{"n_layer": 9, "d_model": 448, "n_head": 7, "n_kv_head": 1, "head_dim": 64, "d_mlp": 1792, "vocab_size": 16384, "activation": "swiglu", "norm": "rmsnorm", "norm_place": "post", "norm_eps": 1e-05, "positions": "rope", "rope_base": 1020.0, "rope_fraction": 0.5, "qk_norm": true, "attn_scale": 0.212, "bias": "none", "tie_embeddings": true, "parallel_block": false, "extras": ["capped logits"], "init": "uniform", "init_std_qkv": 0.0367, "init_std_o": 0.0, "init_std_up": 0.0367, "init_std_down": 0.0, "optimizer": "muon_variant", "lr": 0.00299, "lr_mult_down": 1.5, "beta1": 0.93, "lr_head": 0.0152, "grad_clip": 0.5, "warmup_steps": 200, "schedule": "wsd", "decay_fraction": 0.687, "decay_shape": "sqrt", "final_lr_fraction": 0.0, "batch_tokens": 131072, "seq_len": 1024, "doc_mask": true, "train_tokens": 547800000, "steps": 4180, "dataset": "wikipedia_en"}
Each number is 50 + 15 x the weight over its row's rms, rounded and kept within 0 to 99. Layers, rows and columns count from 0. The size before them is the row's rms in percent of the matrix's.

# o: layer 6 attention output (transposed), 448x448, rms 0.0129, rows 31-45,95-109,159-173,223-237,287-301,350-364,414-428, columns 280-335
# v: layer 6 attention value, 64x448, rms 0.0174, rows 31-45, columns 280-335
o350 089:79 28 51 87 36 76 32 45 51 28 40 53 81 53 48 77 69 38 53 62 49 18 63 27 63 28 52 43 76 40 64 54 52 28 54 33 67 48 50 58 44 57 51 49 65 58 50 57 55 65 51 27 56 72 50 37
o414 090:41 33 53 39 87 40 62 30 74 24 45 73 46 66 50 53 46 73 55 71 57 66 50 52 71 57 28 44 40 35 37 45 72 74 60 39 58 50 75 43 44 43 74 85 74 63 77 68 31 30 39 49 48 72 43 42
v31 100:52 62 34 83 65 61 64 38 43 44 29 58 64 51 39 44 60 50 65 26 65 53 08 35 57 56 55 77 61 57 46 49 50 38 65 68 63 73 48 40 52 74 39 56 60 61 60 21 50 17 25 43 45 30 21 59
o31 095:54 23 36 50 17 47 40 62 75 24 36 61 28 57 52 53 57 49 61 85 38 29 69 64 55 27 42 54 46 60 40 52 45 56 48 46 45 37 40 51 62 44 54 52 46 23 54 57 30 62 74 09 53 20 51 34
o95 097:42 60 72 44 53 81 63 52 40 87 56 33 79 47 47 69 67 49 32 53 22 59 39 70 54 67 69 44 39 44 47 60 71 44 57 29 69 48 60 37 65 46 43 56 68 50 43 41 52 45 46 59 30 71 51 49
o159 105:39 79 44 56 44 51 60 39 42 49 34 48 64 54 51 38 74 81 37 40 66 56 71 58 35 67 45 85 52 51 76 27 42 46 46 51 64 39 67 47 22 60 63 50 69 91 48 63 42 60 16 73 48 65 72 58
o223 105:55 37 43 34 56 49 67 37 49 73 74 76 34 61 74 16 62 35 66 18 55 38 20 33 29 67 56 70 31 47 47 38 55 40 99 52 54 62 38 52 45 47 53 53 47 52 58 51 79 37 65 49 62 28 30 43
o287 105:54 65 64 71 57 66 48 30 41 43 40 47 71 23 50 47 31 59 16 45 66 60 49 26 59 78 45 63 30 55 65 39 40 26 36 73 66 62 55 48 60 27 54 62 57 51 58 52 35 49 25 72 62 79 33 88
o351 094:49 55 42 46 37 37 46 46 59 61 38 22 41 63 74 43 31 44 34 35 30 48 33 59 57 35 65 43 63 46 66 57 28 76 43 27 59 66 39 44 41 67 51 42 42 59 49 47 72 65 36 58 36 43 54 58
o415 098:27 58 44 53 44 45 42 48 54 58 50 44 72 30 28 69 45 60 57 58 58 41 54 74 62 63 47 31 53 43 28 43 57 49 46 62 46 59 32 56 67 55 25 39 50 61 60 46 37 57 77 29 57 69 36 46
v32 102:49 82 60 56 56 28 62 56 82 56 60 32 39 60 24 57 58 66 68 44 66 59 77 45 34 56 33 57 50 61 69 37 75 64 51 69 75 51 47 72 44 33 41 46 58 79 58 68 58 65 70 52 34 39 62 72
o32 102:60 27 34 45 56 59 53 48 51 28 48 63 57 38 73 50 72 59 29 77 50 72 23 32 80 63 60 65 62 62 31 64 65 71 54 38 57 54 32 48 67 67 45 26 35 57 61 44 37 41 40 53 41 84 33 61
o96 088:40 34 63 57 46 51 61 63 37 54 61 20 56 63 30 40 57 31 95 44 51 32 49 31 54 31 50 47 65 56 27 54 33 60 44 43 37 57 33 41 29 42 56 66 46 27 64 43 39 55 46 57 45 49 37 34
o160 120:55 47 40 66 52 52 42 41 66 53 35 36 44 46 36 73 34 36 74 25 52 46 52 61 38 51 66 27 28 65 52 29 46 52 47 81 20 42 65 60 48 34 69 55 58 50 70 46 70 59 19 56 71 34 73 55
o224 099:52 38 69 52 58 59 86 36 46 57 61 53 39 66 31 65 37 64 60 46 53 43 60 62 30 43 65 49 62 62 56 42 57 17 37 48 76 31 66 74 70 32 45 27 78 73 35 60 44 53 60 53 62 58 58 69
o288 108:39 73 61 40 56 35 61 62 62 74 34 70 41 35 34 71 32 55 28 40 65 37 62 47 32 50 28 52 51 51 62 53 43 41 54 59 55 50 58 72 44 69 15 51 58 44 69 52 78 42 54 47 32 40 65 72
o352 088:55 41 60 43 37 59 57 36 65 48 42 56 61 26 54 26 74 36 52 36 42 30 69 75 62 73 55 45 35 22 47 71 79 71 64 27 46 22 29 40 42 55 57 62 72 39 32 58 54 61 58 56 40 77 64 46
o416 104:20 80 66 39 56 20 46 68 25 60 55 57 62 65 85 24 54 68 47 78 48 69 59 43 42 58 42 76 63 44 56 40 62 30 65 46 46 60 63 58 44 60 37 23 61 67 48 15 53 36 59 45 61 78 48 51
v33 102:50 57 63 55 59 30 65 42 46 26 49 23 32 76 47 47 42 62 33 61 00 67 53 70 41 42 60 48 57 56 54 65 30 36 29 86 38 59 58 69 79 54 46 36 59 61 73 10 18 43 38 33 64 41 80 54
o33 100:73 71 36 58 33 71 33 57 61 73 22 75 27 70 53 18 30 25 59 37 65 25 37 49 43 48 44 49 55 48 37 21 82 44 83 29 69 38 30 32 37 56 50 59 75 50 51 50 62 38 54 56 30 50 46 83
o97 100:43 65 87 58 44 52 39 54 71 64 66 28 37 64 47 25 55 66 63 54 55 31 25 76 59 42 59 28 69 50 61 44 43 61 49 60 34 80 54 27 38 34 64 97 52 49 52 85 50 35 70 51 87 36 57 43
o161 107:42 61 38 46 77 41 73 38 11 75 62 33 56 57 34 64 39 64 26 40 53 52 59 56 63 78 47 57 49 88 47 31 53 44 15 84 52 48 82 60 63 45 43 46 70 42 52 23 25 48 67 34 60 25 48 32
o225 107:47 42 34 49 54 42 85 18 26 38 27 43 86 49 37 44 55 30 44 46 33 67 41 78 32 44 45 24 25 49 38 51 31 48 19 46 44 48 38 75 81 80 46 15 57 27 58 57 27 47 45 57 66 49 51 38
o289 111:40 42 58 68 49 43 55 73 36 30 54 19 62 56 64 54 72 09 65 32 36 66 79 45 48 62 54 63 55 27 70 50 51 47 51 61 46 47 37 43 87 45 39 34 57 41 52 52 55 43 49 39 64 59 57 68
o353 096:43 17 63 41 70 57 69 33 43 47 53 58 71 35 72 79 22 49 58 64 71 40 59 43 50 66 41 31 50 39 54 63 40 65 49 30 68 62 53 68 33 52 16 32 32 62 37 49 60 78 55 37 31 63 54 53
o417 099:50 34 69 31 68 52 58 53 53 39 43 68 30 63 49 74 77 56 43 44 53 52 52 19 56 53 82 31 29 76 45 61 29 50 63 31 61 51 52 64 73 37 73 36 41 56 63 26 48 32 40 70 39 64 43 51
v34 099:24 64 69 44 69 71 54 42 41 56 65 37 31 54 15 66 32 31 62 65 77 61 25 44 41 60 63 43 51 62 56 52 57 34 60 24 35 48 62 40 52 66 43 16 44 64 59 30 49 55 59 69 71 29 30 41
o34 093:64 25 76 51 58 30 61 58 69 70 26 53 59 57 44 71 59 42 27 40 46 59 34 55 39 40 61 47 51 33 25 47 42 61 49 81 72 45 23 40 71 54 74 51 61 55 56 85 52 36 55 71 66 39 46 59
o98 090:60 43 49 61 43 60 53 30 62 59 33 28 99 74 74 30 54 59 51 55 21 10 71 37 55 61 58 44 66 54 49 69 36 45 35 70 68 32 28 53 72 60 83 40 41 56 40 72 52 43 57 28 30 37 47 35
o162 109:50 57 40 47 36 48 45 57 56 38 54 51 71 50 18 37 39 68 37 39 49 60 58 62 52 57 41 60 28 76 34 59 23 53 56 40 46 36 77 63 62 40 45 64 69 40 46 31 42 54 49 73 23 35 41 61
o226 111:60 56 25 60 44 66 33 61 56 54 61 36 48 70 52 36 11 73 36 43 40 81 71 60 44 49 39 50 39 43 67 47 49 46 57 13 36 51 55 54 52 58 46 71 40 44 52 53 45 43 68 62 73 65 47 34
o290 104:38 81 71 31 68 58 48 58 52 56 66 28 40 56 45 63 55 64 77 60 49 71 39 59 21 49 41 45 61 44 43 47 79 39 60 12 33 83 35 40 54 41 35 25 63 48 61 23 39 48 58 49 77 64 66 67
o354 099:28 63 36 57 83 24 58 38 40 19 72 64 37 42 51 39 69 34 45 60 65 59 64 55 39 30 43 63 61 40 38 35 46 24 38 53 70 47 42 52 32 52 50 45 37 67 55 36 42 41 46 42 53 67 48 47
o418 091:41 53 43 52 45 52 42 61 31 44 38 54 68 40 50 58 60 81 46 52 42 52 57 34 63 33 71 47 56 51 58 50 55 38 75 75 77 51 56 47 41 38 56 56 39 40 55 47 54 40 61 62 57 49 39 52
v35 103:49 15 37 20 42 36 56 50 41 60 46 63 56 50 21 56 60 58 36 56 28 61 57 61 48 40 73 33 39 41 46 60 25 55 48 34 48 62 62 67 67 32 64 32 34 70 31 44 40 76 68 43 74 57 32 38
o35 103:21 63 63 64 54 63 59 61 61 38 49 32 43 35 64 41 22 31 48 72 60 26 71 45 71 61 33 36 37 68 54 60 45 71 51 83 54 39 48 36 41 59 60 49 75 48 48 57 40 24 54 52 57 44 20 59
o99 092:56 68 71 34 67 56 24 36 59 32 38 63 45 39 73 60 65 55 39 31 55 82 48 46 71 42 13 52 26 43 65 61 36 68 49 27 52 41 66 43 45 23 46 46 62 49 50 38 41 28 66 94 56 49 69 75
o163 115:46 38 55 44 49 60 41 45 53 64 52 50 61 39 22 34 72 66 49 48 61 47 60 56 39 22 55 42 41 60 20 54 53 44 51 22 54 49 58 68 33 32 70 40 43 32 54 31 61 41 74 87 41 65 30 36
o227 106:63 24 15 36 38 46 46 35 55 41 63 59 19 55 57 63 40 53 54 49 26 62 62 32 47 59 58 40 36 24 39 46 56 51 48 51 28 60 64 76 76 40 26 31 30 57 39 52 41 70 38 70 53 37 45 52
o291 110:76 34 45 72 44 61 53 71 43 59 61 49 52 53 15 44 46 65 42 32 51 55 12 63 35 45 47 37 64 25 45 61 45 24 48 52 78 50 38 50 46 20 60 64 43 49 30 47 53 50 55 79 78 36 53 43
o355 090:40 54 46 56 59 81 51 55 71 42 47 16 53 27 50 52 58 57 49 60 49 62 32 82 63 55 73 50 73 60 40 55 46 44 44 62 57 50 57 51 49 59 46 69 52 59 44 68 55 75 19 11 50 22 53 44
o419 095:18 50 34 42 48 45 63 49 15 70 28 57 60 46 37 25 54 48 72 35 63 35 36 41 46 33 72 62 68 64 52 43 66 60 55 22 40 59 31 51 48 54 80 71 36 59 58 59 59 69 63 31 18 60 76 49
v36 100:55 64 54 46 71 15 26 51 84 74 60 59 38 48 42 67 74 48 27 50 65 67 46 44 57 59 42 72 56 50 48 67 72 33 48 63 61 53 66 62 43 21 31 43 18 70 63 53 60 69 47 66 63 61 65 39
o36 092:58 23 50 54 90 68 72 43 28 38 53 46 48 52 57 49 34 43 60 45 55 56 39 51 46 71 50 28 43 62 58 46 42 72 45 38 56 32 17 63 74 80 39 56 67 70 72 45 35 46 42 15 42 68 45 31
o100 097:71 60 37 23 56 53 61 53 37 40 57 32 35 23 26 47 70 56 45 44 82 13 87 33 59 45 64 62 58 51 39 46 38 58 55 47 43 69 69 34 42 50 36 50 63 49 48 28 66 53 83 53 28 71 39 24
o164 100:04 42 76 61 35 36 17 38 70 62 47 51 41 47 43 47 34 43 67 24 58 49 67 50 50 55 76 42 64 30 82 48 32 29 66 40 30 57 31 22 26 23 55 56 30 42 76 54 81 55 51 56 45 65 52 57
o228 106:20 58 47 48 55 21 27 39 76 52 30 57 48 65 61 62 34 59 44 72 45 55 63 52 41 52 28 60 54 53 33 63 32 42 41 61 40 59 81 51 62 54 37 34 33 42 21 58 77 40 30 64 52 40 48 71
o292 107:53 66 57 53 45 34 39 50 63 79 51 55 47 35 38 75 55 66 25 44 36 63 34 59 41 51 60 27 56 34 69 62 64 49 55 79 46 51 78 75 43 29 40 72 46 83 78 87 73 52 38 39 72 36 66 34
o356 103:66 32 42 59 52 72 45 65 57 49 60 63 32 63 65 54 49 52 56 65 30 53 52 56 58 41 18 37 63 40 48 61 53 40 49 33 43 54 31 67 41 57 59 25 57 51 11 08 30 38 59 52 16 81 50 61
o420 099:56 50 69 76 21 40 60 52 68 81 51 54 58 41 53 60 46 57 53 49 65 17 25 59 49 51 64 50 53 59 55 46 55 33 56 56 50 55 50 35 46 67 48 38 65 54 30 63 45 77 55 35 62 42 38 37
v37 103:64 37 48 70 57 49 32 45 46 64 39 57 80 49 47 21 67 60 48 53 37 43 69 41 53 42 51 30 44 41 53 75 31 42 58 36 54 53 42 58 49 59 79 36 56 40 38 37 70 85 51 37 48 72 40 57
o37 100:50 60 41 61 66 44 36 72 52 41 76 55 46 42 23 74 31 37 79 56 69 35 37 36 37 40 73 44 63 57 54 42 72 30 39 37 17 34 64 44 70 68 28 51 37 41 40 46 38 57 50 80 42 48 56 58
o101 095:66 54 32 69 53 60 37 57 46 40 37 47 46 56 40 68 35 57 31 74 67 64 52 61 70 41 59 63 53 45 42 44 28 92 45 70 56 34 60 52 68 04 55 44 26 37 64 80 78 42 48 47 61 34 54 47
o165 108:41 47 70 57 60 32 39 53 58 51 56 44 51 66 59 23 57 49 51 26 65 54 23 35 44 48 40 17 42 32 50 67 36 90 51 47 67 55 36 39 39 45 58 49 61 60 57 62 63 61 40 59 68 51 34 45
o229 106:66 06 76 71 42 18 44 54 50 64 47 72 53 37 66 25 70 48 54 28 58 67 57 64 21 48 57 59 22 50 46 40 23 77 23 60 71 44 46 36 40 39 64 39 51 53 56 58 44 47 62 28 65 62 24 70
o293 111:65 54 43 43 60 82 77 24 29 56 38 45 77 65 47 27 64 61 58 22 52 33 73 46 52 50 58 35 44 68 38 55 24 61 46 35 60 34 54 61 33 43 76 52 28 68 44 30 57 59 45 44 24 44 58 30
o357 099:49 55 65 39 56 72 42 52 74 33 67 22 41 51 54 61 40 56 42 61 08 32 42 37 54 67 54 23 60 32 06 77 79 22 35 36 50 47 36 53 35 60 65 69 64 69 35 28 24 36 47 31 37 53 60 58
o421 099:64 56 60 29 34 50 53 36 27 74 21 57 54 30 62 32 48 40 48 49 23 62 67 55 32 76 22 67 63 66 56 36 43 26 50 58 41 78 35 45 69 39 45 59 78 37 27 44 39 36 48 37 85 41 15 80
v38 101:94 72 43 43 47 66 48 64 33 39 47 54 20 37 39 68 76 62 34 58 57 55 34 41 28 50 62 54 52 51 57 36 78 55 22 51 70 46 30 73 78 43 26 32 46 56 24 36 52 58 28 41 53 64 45 22
o38 101:32 21 28 61 57 43 68 65 74 54 38 65 45 66 61 29 10 45 64 47 38 82 33 40 43 32 40 77 42 50 57 53 42 54 56 59 57 71 50 26 35 51 63 55 30 42 86 39 55 53 56 85 43 46 59 48
o102 100:41 47 64 64 50 55 37 50 33 64 59 68 44 43 26 72 61 47 52 61 51 37 57 45 50 63 59 54 31 28 65 38 20 60 46 66 44 25 55 74 59 46 50 25 33 65 45 44 50 45 42 53 33 61 39 45
o166 100:51 45 61 32 43 41 14 51 36 33 48 49 64 36 52 47 60 61 27 57 47 33 34 89 53 45 61 27 41 60 36 60 34 55 34 40 47 51 58 62 60 53 73 47 33 55 64 72 35 57 32 20 56 42 69 32
o230 097:70 66 48 50 63 32 61 68 37 67 68 46 39 50 47 49 67 51 64 67 62 57 46 80 34 58 42 45 53 49 54 43 71 42 42 54 70 24 58 63 53 45 46 54 39 59 54 37 23 63 50 46 53 35 48 44
o294 101:55 39 62 44 49 53 64 51 49 25 25 47 45 22 64 60 53 85 44 40 57 70 62 16 50 71 42 47 96 59 43 54 33 47 23 59 69 34 27 54 52 62 42 52 42 62 16 60 58 71 47 35 43 44 37 40
o358 085:53 46 34 62 37 47 21 42 43 56 42 56 45 52 44 44 47 60 31 41 45 19 38 65 71 43 58 28 39 47 40 63 50 82 54 24 22 86 49 59 30 59 28 61 54 34 57 49 59 46 48 45 64 84 60 46
o422 109:55 56 51 28 12 69 35 14 69 19 44 20 71 51 48 52 73 20 66 18 39 43 46 55 58 54 31 91 57 39 54 45 51 50 78 56 61 42 37 25 50 56 66 53 70 38 57 59 60 72 50 59 38 41 39 61
v39 100:58 55 63 23 36 51 22 54 43 73 43 70 54 44 55 25 71 27 63 46 55 39 84 41 57 62 45 69 56 54 57 57 65 61 19 48 19 75 28 70 71 42 35 56 47 23 60 65 47 47 71 62 55 51 60 56
o39 100:43 28 55 34 92 31 51 47 64 34 51 67 29 60 63 39 46 63 66 74 40 56 40 44 48 50 55 32 37 43 66 47 24 40 72 48 59 38 46 29 56 55 42 68 57 76 48 39 33 56 44 26 20 58 47 52
o103 099:66 66 41 69 59 76 16 81 51 43 52 35 28 62 49 58 38 34 57 69 47 63 73 76 41 51 47 27 58 45 70 49 46 37 50 53 67 40 51 62 52 48 59 54 46 47 50 56 54 45 68 43 67 50 57 52
o167 112:70 74 52 53 36 47 26 77 29 62 40 36 36 58 37 71 52 33 61 52 65 25 54 52 38 24 69 58 66 71 54 52 29 45 45 37 51 22 52 62 35 39 41 24 23 60 58 54 69 29 60 65 61 11 63 58
o231 090:40 45 58 33 41 57 30 54 49 78 56 36 51 38 70 33 56 40 55 53 42 40 43 72 41 74 57 61 63 28 35 43 51 72 51 33 51 60 41 78 43 60 35 27 22 44 51 74 58 56 49 77 59 68 30 31
o295 106:57 50 54 32 43 59 46 38 83 48 44 42 69 40 37 68 55 31 29 46 47 23 49 61 75 49 47 69 49 60 44 66 79 75 44 52 45 68 53 56 64 61 61 53 53 33 52 58 33 71 60 79 50 22 62 68
o359 101:62 31 59 49 48 33 94 40 71 41 45 56 68 66 49 39 47 59 36 29 23 43 51 35 38 58 59 31 57 44 34 79 40 72 43 43 39 52 47 60 45 47 58 35 67 49 50 33 49 61 32 49 68 69 37 56
o423 100:46 31 18 50 31 19 74 49 38 34 70 32 64 23 64 75 71 38 74 46 70 60 52 00 35 40 39 36 50 39 62 62 73 47 49 47 31 27 52 36 28 53 33 50 33 63 39 33 70 65 50 14 37 66 60 21
v40 097:39 65 69 46 55 66 16 52 26 44 69 70 54 31 20 53 43 31 68 49 61 54 69 80 48 42 42 53 69 67 57 41 46 43 52 52 49 62 44 77 78 46 32 42 59 67 57 24 62 66 53 61 37 50 40 25
o40 102:60 34 56 60 47 94 60 34 75 54 25 35 62 73 70 48 94 62 58 63 49 28 34 46 48 54 39 49 49 55 50 52 37 61 24 45 49 50 57 49 39 46 58 55 60 45 52 54 58 44 31 74 44 50 50 51
o104 087:35 49 45 64 88 18 65 65 39 54 64 44 57 49 60 62 75 45 52 14 25 55 25 68 37 26 61 49 29 46 56 77 68 45 60 67 71 64 62 40 40 43 42 24 40 41 67 53 47 55 37 48 65 42 47 57
o168 109:54 52 55 17 61 49 34 64 51 61 55 47 38 61 25 58 33 50 37 64 69 66 31 76 49 43 38 47 52 56 54 41 62 55 55 39 54 61 48 47 74 49 68 63 53 29 47 37 44 35 62 68 56 44 58 51
o232 093:58 63 52 63 30 35 61 60 50 57 87 49 65 43 44 40 27 36 61 49 47 67 61 36 37 56 51 42 59 48 63 32 41 42 44 58 34 45 58 70 99 63 46 65 46 38 33 31 70 70 44 38 52 05 63 57
o296 106:49 67 50 51 43 36 47 51 72 47 47 67 48 42 23 21 38 65 65 53 68 65 56 69 19 37 55 47 85 51 61 36 51 44 55 25 38 51 27 71 64 69 38 36 59 56 46 45 62 48 55 40 51 61 62 41
o360 088:50 41 44 40 33 32 42 54 78 64 43 51 34 69 61 29 20 72 43 53 67 55 39 35 63 56 71 50 30 51 40 54 43 65 60 67 70 28 45 56 31 49 41 50 35 71 55 80 35 51 38 33 57 45 60 82
o424 091:51 47 45 52 55 58 54 22 20 44 29 31 39 60 54 70 50 45 19 62 65 45 69 58 84 73 67 43 59 39 49 46 41 48 28 41 37 62 70 54 27 50 71 34 42 63 15 66 54 85 38 60 36 59 54 56
v41 099:19 67 48 49 59 44 60 50 47 72 50 66 40 46 62 70 30 43 37 50 69 74 39 48 33 35 62 67 68 47 50 84 14 57 40 67 51 78 31 73 55 59 72 28 67 40 39 72 48 52 54 70 48 39 18 42
o41 092:64 75 50 50 18 40 27 51 31 62 66 47 56 30 45 45 49 34 54 59 51 50 63 44 59 52 60 37 56 44 42 26 68 31 47 69 46 42 35 78 30 58 49 39 25 51 54 39 42 36 69 27 86 60 46 51
o105 094:36 63 43 30 46 27 38 61 61 68 30 63 20 96 40 49 71 21 49 61 50 66 62 74 55 46 58 62 37 60 52 61 76 66 64 48 47 57 55 51 40 53 39 34 52 43 51 61 42 26 39 46 25 46 60 46
o169 111:38 44 32 53 48 39 68 40 26 50 43 46 55 60 45 33 54 61 58 58 63 48 56 62 39 74 63 36 42 40 56 60 52 94 56 47 51 57 28 51 74 34 76 24 61 58 51 52 63 45 36 50 26 42 28 55
o233 100:40 45 38 44 68 38 40 36 69 55 26 48 47 73 49 45 60 94 48 43 59 63 44 57 45 45 46 74 60 17 65 62 46 76 64 67 56 49 40 60 62 58 63 44 45 67 76 40 36 44 42 90 45 50 58 48
o297 106:45 54 42 62 81 27 56 61 50 29 55 64 58 29 65 60 41 34 49 56 51 70 36 38 49 57 29 86 80 60 39 46 25 29 60 46 58 42 42 36 75 67 47 58 63 63 47 36 43 61 50 56 40 41 40 62
o361 093:58 33 84 45 48 72 67 67 51 56 62 42 57 53 31 55 36 60 56 50 64 23 54 50 77 47 49 65 49 60 82 37 55 45 57 26 59 54 67 39 42 34 48 58 48 58 57 41 60 53 50 53 42 56 48 23
o425 102:36 55 40 17 47 66 32 69 46 39 60 48 44 67 69 47 47 40 41 51 43 44 35 56 77 41 64 25 50 59 43 56 35 31 34 49 54 63 72 37 46 26 57 68 58 56 18 60 50 40 63 65 68 51 46 31
v42 103:55 89 44 49 69 34 74 19 60 14 53 53 38 38 55 74 59 59 77 63 32 55 56 42 31 59 41 49 38 58 56 58 69 67 29 82 76 78 55 48 54 67 46 53 27 34 63 34 72 50 48 55 71 34 54 64
o42 098:34 33 57 19 38 52 22 61 40 72 32 39 53 37 66 47 38 56 43 70 77 25 44 46 50 54 71 52 68 41 67 63 53 45 72 64 34 43 43 45 43 50 64 36 70 51 29 76 14 51 99 40 37 57 36 34
o106 095:57 38 36 53 47 58 64 62 43 22 68 38 45 56 54 49 54 49 58 31 43 76 62 54 42 59 35 72 57 44 46 84 22 52 18 39 08 45 63 47 54 45 63 68 74 60 70 37 68 40 23 80 60 53 32 42
o170 115:59 27 57 54 58 72 57 32 34 28 46 33 50 69 35 79 49 48 58 50 19 68 50 40 44 52 55 73 50 39 47 36 50 58 48 58 49 39 56 49 36 49 57 62 28 30 67 65 32 46 40 61 58 49 65 53
o234 103:71 54 71 82 54 55 53 44 48 20 54 46 46 37 31 68 69 68 33 62 47 61 65 49 60 44 27 65 23 68 36 29 39 55 32 52 71 71 39 54 40 20 70 48 45 59 28 52 45 65 42 31 39 62 67 66
o298 111:42 57 69 50 49 63 43 35 52 80 54 34 58 44 06 57 68 49 67 28 26 54 29 40 47 53 37 30 61 49 57 53 49 42 44 60 73 69 50 54 68 41 35 62 37 53 52 35 50 49 45 15 24 49 68 59
o362 093:45 49 36 43 44 71 53 69 45 64 47 48 58 28 66 49 39 48 61 55 57 50 73 47 39 49 52 55 52 64 59 70 56 55 61 55 69 18 58 48 72 54 65 70 47 56 64 63 51 47 62 57 57 32 27 36
o426 101:48 47 42 63 51 26 55 64 55 52 55 63 49 85 57 51 43 58 31 67 28 28 38 55 76 59 58 51 54 66 56 31 76 56 33 35 37 56 33 36 64 59 35 57 38 49 48 59 53 58 29 68 94 39 65 64
v43 101:36 59 28 58 72 65 44 33 50 79 70 64 59 37 36 50 44 34 56 41 62 36 25 37 39 72 80 18 45 73 51 49 61 53 46 63 45 53 30 29 44 45 56 33 29 64 36 54 43 28 61 42 46 16 58 60
o43 103:51 50 45 52 40 46 26 43 48 45 55 35 45 72 54 42 55 71 52 41 54 52 78 46 33 25 65 34 29 11 52 55 63 68 54 50 52 58 52 35 31 38 48 82 98 59 69 73 46 82 47 41 38 51 51 53
o107 096:66 52 68 43 71 59 52 47 54 60 44 54 66 38 66 28 50 23 33 53 53 52 53 55 57 42 33 54 48 55 50 60 46 50 35 57 14 31 51 86 65 47 57 31 57 60 43 66 60 53 36 41 50 70 66 51
o171 110:66 32 33 39 45 32 57 72 44 69 80 42 52 39 51 60 22 61 52 46 44 45 70 51 39 43 62 50 52 63 67 42 46 54 62 47 27 35 55 60 31 50 44 40 34 70 16 09 55 53 50 63 36 48 55 65
o235 107:44 34 24 30 53 58 54 51 67 48 56 56 52 37 53 62 43 54 31 61 29 57 64 40 47 57 65 63 71 57 41 47 32 39 45 60 64 67 06 37 88 60 68 37 23 57 25 49 24 30 71 42 70 42 36 44
o299 107:45 50 52 55 23 33 47 60 27 74 61 58 51 24 59 20 54 37 44 40 38 48 23 42 55 79 56 37 77 93 36 56 49 24 56 58 45 30 59 63 62 55 50 33 50 41 34 46 63 47 41 53 80 22 46 63
o363 099:49 62 57 37 43 34 56 51 50 39 24 46 68 55 46 57 35 49 42 59 50 40 32 69 41 47 38 46 45 39 34 47 66 49 36 52 50 66 53 15 36 56 30 58 29 10 41 62 53 41 59 54 32 72 59 45
o427 100:40 46 55 41 45 58 55 53 56 44 43 45 49 66 28 89 56 60 55 34 71 56 22 48 35 46 22 62 37 48 37 53 62 30 59 50 74 72 53 47 46 58 55 57 39 59 69 46 65 59 33 51 44 32 30 58
v44 092:84 56 61 44 70 46 55 52 64 53 60 53 40 61 38 31 68 43 39 25 78 33 52 42 62 54 35 60 53 53 57 54 57 21 50 49 53 73 53 54 42 45 40 77 75 20 36 55 59 25 40 53 33 46 35 25
o44 099:33 41 62 45 24 49 51 54 31 67 07 45 41 41 46 57 48 65 64 61 43 44 36 67 38 66 64 42 54 68 71 49 42 58 40 44 45 42 51 63 31 47 53 48 48 61 58 65 30 44 48 00 48 55 42 56
o108 099:49 52 27 86 54 35 38 42 40 54 60 55 30 47 32 56 39 40 46 64 28 63 89 65 46 50 30 50 66 46 57 46 39 67 20 49 44 72 70 56 36 54 66 32 75 60 66 49 54 49 64 71 67 68 65 43
o172 102:68 48 29 44 85 54 56 44 53 35 77 78 56 64 42 64 56 87 35 53 50 48 64 53 39 42 55 59 56 66 53 51 60 65 45 41 52 48 19 50 73 60 29 34 32 38 40 32 33 45 77 42 60 57 67 43
o236 106:53 23 51 60 58 57 42 48 42 38 54 65 47 53 54 36 67 25 19 35 49 44 43 34 48 58 74 65 58 74 56 47 77 56 61 97 52 69 51 37 56 47 49 56 37 51 60 22 53 58 43 35 34 18 45 41
o300 103:69 36 44 61 82 54 41 49 69 28 43 53 52 66 41 59 35 47 44 68 66 60 30 51 79 47 24 47 57 36 53 54 65 44 53 49 66 49 57 47 61 29 47 65 57 54 37 68 71 48 52 58 45 29 59 28
o364 091:29 53 41 47 53 50 64 53 49 68 62 22 48 47 55 64 47 48 52 68 32 66 71 49 63 44 60 25 56 40 04 56 55 33 68 60 62 22 50 50 45 60 59 51 49 49 34 44 49 29 42 32 55 50 44 79
o428 099:48 63 83 48 44 63 40 54 72 39 68 61 23 55 45 51 58 28 58 55 66 49 49 40 57 32 49 52 12 43 54 59 04 33 61 48 33 74 67 59 43 41 52 64 72 44 34 58 54 58 52 62 34 44 32 39
v45 105:60 41 55 54 42 32 42 47 50 55 49 49 21 50 59 40 27 35 60 58 27 26 41 50 54 57 70 43 62 44 52 48 79 63 52 43 36 61 60 44 72 56 53 43 38 42 47 10 53 56 65 73 36 35 40 73
o45 101:48 53 69 53 74 28 59 40 96 47 15 74 48 73 43 60 88 45 29 52 70 81 57 33 34 56 26 46 77 55 49 42 32 50 45 54 64 38 43 63 46 44 49 53 63 60 45 76 66 64 46 47 68 30 28 44
o109 096:45 35 38 70 36 55 41 59 65 51 33 21 82 31 48 56 39 57 39 73 55 68 25 63 28 50 49 51 66 49 56 46 53 49 34 37 54 70 50 35 43 49 40 85 47 41 47 44 57 66 51 54 40 56 45 38
o173 115:68 36 23 59 47 39 58 86 43 11 76 54 31 57 90 70 37 54 46 48 29 46 55 32 39 53 61 37 49 32 52 75 71 45 54 41 72 34 63 40 61 68 49 43 45 57 54 20 49 56 56 43 55 51 62 62
o237 108:39 69 71 47 34 56 53 43 31 47 51 41 43 51 69 28 41 69 58 65 49 34 30 38 58 55 28 77 42 50 78 53 46 40 62 18 35 44 41 52 53 42 54 37 65 26 69 66 25 46 63 62 49 69 33 64
o301 105:68 45 44 43 36 51 34 50 33 63 67 36 42 49 49 61 31 60 72 24 30 40 65 65 54 63 81 58 60 48 48 40 51 70 60 54 48 40 48 31 56 59 90 47 62 44 81 61 45 52 69 51 46 50 41 50